config.toml
positions = "rope"
tie_word_embeddings = false
learning_rate = 0.0127
beta1 = 0.93
warmup_steps = 0
max_seq_len = 2048
Each number is 500 + 40 x the weight over its row's rms, rounded and kept within 0 to 999. Layers, rows and columns count from 0. Numbers have three digits each. The size before them is the row's rms in percent of the matrix's.

# up: layer 5 MLP up, 2048x768, rms 0.0749, rows 149-179, columns 576-639
# down: layer 5 MLP down (transposed), 2048x768, rms 0.0423, rows 149-179, columns 576-639
# gate: layer 5 MLP gate, 2048x768, rms 0.0704, rows 150-180, columns 576-639
up149 089:501501456518543467510512522448515547566526522512498557500518503448569566607493516469537566421473433508476448505512478537483542537516445488576484453506410511416550497463501544517460522510523472
down149 091:489524475521569594540528505437487457562461516518479440519426543450464506556458473514564531549583552504542463499486538499515503473460530572504506474552473477543556445499498486470467530449477553
gate150 096:507526539529468481482543538513555547516528493504486518447563606495514475502476446490493488372571531576546531516402523483525436473480460527584513436453486516408507498495500503473393465530523539
up150 091:564453481556504557533474530536576492494485464458466525516478561420505496477492449550511563473506555532541470595524456518493537490500471505509514451457451463525528497433486560465484544531399512
down150 094:493529477464517490436501527555518507507488496428512504366521553528487457429537520525512524497465461506499477450485532568449446489512483425573484504462489538484468476537484424552517557430447539
gate151 095:536478556534551473469491522445519495479509549573504430502538418499559502524475469435498540494505505516533457452501472535436485552544542511574501502473507549463498473458478471489526516519508466
up151 091:500560551536497482465494496473574518462492570467418477527495458438464488482534487509470476503538564482467545495531443451485493495531535511487523524482517478534506559535504566508473510436530576
down151 094:537542486497438507548504496474551526452563540516460519468462456564480487541427523450526485462589520491537533473542495429490479517519561454513489437519511485492492480431442472558515457513518514
gate152 098:525520515522457523552478439509560476531514451482538440494510525441499500499520441457463516473524573442498484502498554456527528475541465482510503482499456509434477522524463467509481428543521478
up152 095:453553519483497404508430437520450441558501500536444515483413478496463508476475509482460494517387528534443561523522559474459456476425508486501482497492509513514548517540460564506536499535493522
down152 099:504515489527555455549494478513514563477474505478502463527511439471426457517567464503551528522536528542525535568439527393499536498499493498514446530372455485560491442564434564445489464558446463
gate153 102:535500493458490447557583530496489514499440441464563472551537428518531521600553460454511450601515546563539479516552471468416523483502467517588548490500503443550535539513486560494518524470411512
up153 105:506506484488544474503527511520527434449505514438468447462479526444502518471519547516491512485541442486500529508491522502506471492544542453440562495453466523536526438526448475502459463438452475
down153 104:490532516534510478550486451451474500538486459482550450526453504473526432407499508557491518501470553488604578481466536437484472469488518464467501475513423465536516502454458426441470536525434573
gate154 094:523480520487494606523524559528497490512508528478501564477454543509514502504499507461486490554542489434516511512499488460527515460557515520554510528497472502546454513516546457468484477481524501
up154 101:493490511511530542444519441420500467455496478564485538504502410519551489529453542446479555491452516518553523542504587398500523485512471467550484501460517533503550476542474551473546462575497502
down154 098:500369479518527525420468506485495518538473478481531538499538432591471504464468479543498418534511540526519464495504512509497484485497501513428528525455519490541581553449527512511414425534492477
gate155 097:466479493502535533542550501441576563492488524452520552539520482532491503527471471496518475500490511504495500474525512455523485502539527489460434562534423503497537456498546435574507622533454559
up155 096:503514558505405501446473489497494464510530501563498390519503464581516550528535457526506522490592484481483496518502522559481456546515555532507504526507559499493461505466443471508577441517506483
down155 101:528496466523478477509482456485480471475553499529463474564564448539461490536444523482551492510447480518507520480499474579548394494540475455519482473522509496502471470429518504518529484541554490
gate156 107:395515375538559553531546485533537498447523501471515492489455493497524504477501562495603442449459477533511530511551454522462533484439420481524547472459499469436441534485518561491522495568461509
up156 105:620451468507437505408510525455414439472488571465564499509517514479513485537510466489492534499511538519520468525474523526564454483524587495582475488464558496471541476522465514564493515489487590
down156 108:535447630539506477453536515533433533543563580493486447443458496454485575559479485481489501481500541464513520470429459401427450447493550563492466506480478476483532564514524489491536524478480551
gate157 098:471458486493475498494509526560497546445491514535527500452510474411463426548504568473431476532471441559506533498493530514535496487431435581521554520518582484530497525480513430497533480538504447
up157 097:503485411462439442508562472439552464432493484490492547518516467486448502478520531471535442562509570384439507518494552495551477506462545440494517596531473510436563475500509474525524519566509453
down157 093:483507511530519411509494549502441534438444529457527497489565524536528519456559495473442466488502536518544447505466439492504511440567500498516499485437508479420502473504465511505519484571458470
gate158 098:471485527626459457551501502486518521450454480442359557502516479507557477467411476479564541521513519511568533423458532489470550509517511535484468501454505514445495508509558489538484481453569516
up158 095:474529442529468496523465500478539469440430563522465529494553489492474559511530485546488535520558552455474564512486489479486480508460469489535490558558442536498549483503512547539569504452489579
down158 098:540490401512516481468527517452428462461467490499440453477572493465442525496538578464499463545455479535542477444482505447498547556541519571483497498502488473531527494449507470452508488542574451
gate159 100:423510551461476595504488505484496501443537483466526436443489493618533484540447481481478488493436596552526486548483497526512454444475482508503479518474493481494404512459491432486499517510546544
up159 098:481537480525478520431519531474498461459486449511469436471528415449438505523435514475504519480510518526519558476523510496454505492484489490564504471494496500554483530553446511526564537533539481
down159 096:527497460513536559486511475469492463503487508497570518504489506543535434543557460531514534500528504556466505557551470493534425480493502462497429479614449506399478434452426557452485437470482498
gate160 102:526490426527438486558471509485530496559585521469433531524459494471481583518438500470471520578501484548411520444496511502575473509505506459430471458496446531461533518447444488531514473451542538
up160 104:562517462468499511528533537482535372470491545500508492515472485434479501488531501480524532547522527510550537488528496496402565485535484455545484535494533464503490511517497601494497417552438500
down160 097:427429565449551508427478503499565495485507540456447542513453568453458459426541442562548444482489452473498535476527558472502521555546547477517463500474530555532531442502537462430462453497516482
gate161 099:550459491491498597532489496573529487519479518499433525500492483449549482512531533427492514549492498490485431545484557560504396506489552533527502474507518497451506531518596525481417488526485507
up161 098:459488549517518527488474511533513585509481496533520513512532524485528522527550471573508500557511503509479565466452485454511520497477574531537498492514510439501444473476560582488473539550475513
down161 102:463485529525503545509564532501504500466482489533503561445508509521493530505517473486479453462568485506580491484453501478518560445440527520533506558514472474570482517536475613501452497522497533
gate162 100:422486504467456525440534486494453522491522612551453586456490446501521514489505533550442474475571524506474513541494502522476524464472558504517527483507522467550521531480520496500474556508537550
up162 095:489460484481515526537535376517497479495571489444493447535522442488445489529408443559514476477517544485457507456485504471448591553455465474488526500519470475466546553441493438466588506531617459
down162 100:514481419554558495481523529498498485486475490550522549487533484512533549447478462541538489502552495519484489512521523588492527530501514429508487501519474548536527529490541505501638543489571464
gate163 105:545460493558517590511479467449542494547487557489585514486446493483527477537454502457594519514472502541476563515498445432557461440492476492494531531557528461510572535389434503520479440536483569
up163 104:529555418474492546467513426531430574515539452542514454508572501507429471508500533506433491400457504509584508543506472508560552557511455509500468473569507485547536466559559488494480512459498499
down163 104:536537465576474503470525470445479559505471521458511527485516447489509431569593546479516506447465502459538497438471446513521585527460548552514416529510516540462471535513505510452483533485544493
gate164 107:516449567422463390487544472543461486474481465445547572460496447514487516528538408419483503627509543582515531511467500560580539490475565500445500467503506432523497490424491520526559465512489536
up164 108:499578461486479518418521456441524463407490505487507542474495485532495554520527549473515439491549492386449446516522497511525491464513495521547512552440502461465488556530445466564527483535490537
down164 105:582465511504486467574518495490553520478501495525489511395547594510571506577536438493550473482538525468478497520454451490517555467492466475467515541457517457518513580530527491452488504520491540
gate165 099:445512461524502494493495487502465471453547446412503493505542455499502472479603513541478489488431492454474460488524534465513507536520492522541535504470555451527518497538571526462488342528544470
up165 098:515499529591572563475474478515517455476555601445445485494486496535523402486443458492547539529458528478497492503490475558470405502483498518551571478532550513514435489509512487574539446493458532
down165 101:515502500517479513415463598591556565568498456527440514455613526509533483436506509541483473511477523516465521545550549474542427509446483489501513569504465534535501413490480525533498475535493489
gate166 101:531496543484433489535476609508490505478491531601480488514542486572527484451504493477457547596430523551511533551523487475531481481536510553522498517455438509458534523506502516524484454482503465
up166 100:488545511534452467500502474481536517530508531441445523466497494489479490499497484531479524532493423495521461488539466465513473457448498591445514524452504521505507473543545487526521477474458587
down166 101:488499434414514491515452565497500498505543531455518563509454476510571495533529526527508569452471475466492561459480457453480481540465520528535518474437491450494499534526535421524573489500532531
gate167 098:500534474457427435539465492495531461532523457496453563497603419466575462495542516454537576484571485467510522533399591519482516391467421544500538529494493441438534509508426487542488515569494478
up167 104:556573519525493526477576454457504424551474474546459469554478434448422454475503471425518478475447509565544495515487523513498502505475522457508491528490515523534465499449487443534456516490536572
down167 105:546522442561443470491500516424562429536538464530464517467492512484568455399523496536457525532505494497464521534509476530500410455440493483617556545494449507428475571501472513469488529565500487
gate168 103:502539540472540479526465505540458431416506569526552548526510462490486459533537496499450487501472453550554503463491454473495520545464549531511570481465464470481530462494505555473497545457445499
up168 103:442490434485537568512422469563426518508476502493531449494516513498515530514537477557495500512497452511497476482489546473421497447529485562507461515515512465519452515532598454406496540519462451
down168 102:469416558505510494479486470512496489544556460545429515467497518481551549489519432558575550503544479489485513541546507468474576486495463539530453498493473483472419537522554512547493517469489544
gate169 099:472442563457541472463532544493485490522480471465506543502518536471500515460562496514537476468509499548542474528515556421546474527542546592519531517447511550499471527495504528497444502460518496
up169 096:461566391470496506460438475479446470490436585501523499548523469488515489509482468494490458458505502522494524454515515496444503485435513457452550540509483584504541516528531488492506533492502455
down169 102:528496462515488556400505566448526589500528466546500521512512439417477465507468483530598507478518568497515450560496517533521498517429462488466518522527484529515466519450495568428410472502493469
gate170 097:492474465464442511489470443570520504543536517574504518443494455494516595495659500584477485442544418517518506479525513454504513466551542490475397481519506522449515472516498509464558433509408451
up170 097:482507496516442476559503508512512443532501438489517469443536507532480399460492557476468518467501499562440525462515483518518513559526590536543520527578498487390474487444471510470501480411478425
down170 100:518506457524494487536480517465484429532531543471450483474513519455528491466494411515552481464502434487434440508499567545485493549524527483531564545508460545496507450548443529396478530499535495
gate171 097:384504532490482504610538529508553528452458538562484516535477543465491460565542520524537499462452517512459556473562464493516422432555507537482484459477526485488486477524472462522492481484453448
up171 095:564413507533534525446506527521513504476510478491601541473453484530491532501535557496471510447528536419528489526441500512535508452521431540470514514550498560471496484504561553525512491470521528
down171 102:525507506438561468541508447499550506419513549485539541499452538502475533515458459510483437419470551504492475461471486446465466488544528513485465513505480461487459529476537502522463477531487562
gate172 096:462411485574471503489537527517555516542501426538474495501553563482528445512496514443450525566506493487506493604441608476542426473464407488562544503490556523505495539517507483580536432514544514
up172 094:496508505489513483529501509562515474553461536538433486472432520488598499537492556556490541509532489503556471432538513552452456509483443489461513401501379515522500451553459523492514512482456465
down172 097:458429546514525463464481513546491477535550447516432551485529506524496517479508532498485477458492487514431487559464578513557559493479482506490504530508528460416496478557464505427524493485454491
gate173 101:450595542585445498531554473490494496468477436468462519542508425510521485555502464534540524532495524446488459511481524421548599493496525515539515556498480428519488433516504483545424506446582477
up173 100:528548446506512476439487474519484530497473481461463555551556459521494442555467514545578584511485487485480463507486485511552447499538586435583486625504511430493426436471530468521468554477532496
down173 100:512472527564455448541448475493483486615429530466486488524457546461461507475539496519467526496384482458463524557569493507463553509499505585485501476480414416536519473497457525472477505528550538
gate174 099:531492440540468477507512457533553491511489383492501470533507483495517475543470484517489543478512451445469452487550540495501494494474502441496547508492456485508523490461469468469487496533540518
up174 096:486531486517543541585471475544501493547493526536489485444484557543531529460457499490454488524506424458462547521469549579499488492521458495511493525572514430457484536536483486462530529494501510
down174 098:494558520481511503523564457585479539518521570471523535475494583472504498471532489456519485566472458488499470505518476523489498492540478542545530475522508490455546546496461545516511436504474384
gate175 105:578418572495522504531482536421546515523523569499547518516399512454550409482537467425477581409509559509472517519488535437501518511542533489532370482476527472466540463367586454441457525523475571
up175 107:518446507483438559458473521481517451504521564509506534503513472505424479467443522430487573470494401466454462488486542484522486493499525464558402452460492471523536569417570470465528504462443530
down175 104:520495569516414499470465473505513558497480447518492481439468487462507476481527484548446542516455440527474547465490575558451437477508512538435471570503494577519544492499510435449527554521458556
gate176 101:540500499542415552492533479451590549468520561478550530503511454466479495538480476549540517557463526563416445484451483489527561547409519499538494465505545546493488543526416531460547473529484519
up176 100:473509533489547440499464505532440492425504464499538491502459483516547485426509503512458484493450505496521483533532495445488491496514495524555513570476526474522519504468464444474560507519473517
down176 098:476495504516529531560536485542516502396503452520547442549572446529532558455610527517441545509438529485593462520474517511483544453535477462480584498531478461507473474469453469467556558555507542
gate177 104:503505470516480466456484603491548474372536540563484521466535442502455469512549517457532450410506485482507486526472504539448546515480492459436508492542427508508496515509511461535497461529541419
up177 109:461452523532514488495467505495543497571528526447501508504636493535518537528496522521518500477499466520599509558490444527472538547547533526564510441456529497381470477526490457487562411569508525
down177 104:519441485488510520547541439450537486466466556526445523510544412508515452498480609504525506563425538452488502558495500440498541523506447510509416478610476410498548516516451462487488535449492524
gate178 102:549464489476481434502510525530565524529589456510532436508521505449477460498501446498483510525461546558541530542499498439541552482511492502456505491472432457443594498493422484549473559537466488
up178 100:500543510484451521507547484521422418484437421529539519529519483454508521508485514491462560503503492560479491462407520466475491456467495539447527541468555465563486500502502496524497473537482547
down178 100:456462490508541490496474461487443451462489396500516499474513499520539470508526533471462440518510509527503541548550544436481564460492513519541507484445590537564538579465557451517517550492552491
gate179 101:517514450521454497473451556496489473528541516442485527522484571555527507502494542549524516468551503428448475513499486485553475472517481595598491469533514429567517451518496437524481470456538492
up179 103:517507451451502492415456503513498502459439517572499439544496492427480472483530465498538481510522474502566510449449500566433496497456524547474479521486467516463436519545530562456450482528474574
down179 101:437530477522478554529475563444491498506473425537537545524463516514507467515453462488534465523492469533514446498511477539545540476426486481455486468463458468441484601568489537499507526515482490
gate180 105:470500489476471482564538575472529477476491509543540477525463517469502491501556518565509450504436486514504462516467513482558486516496549486478488493462516472563509467554490497559503592494549522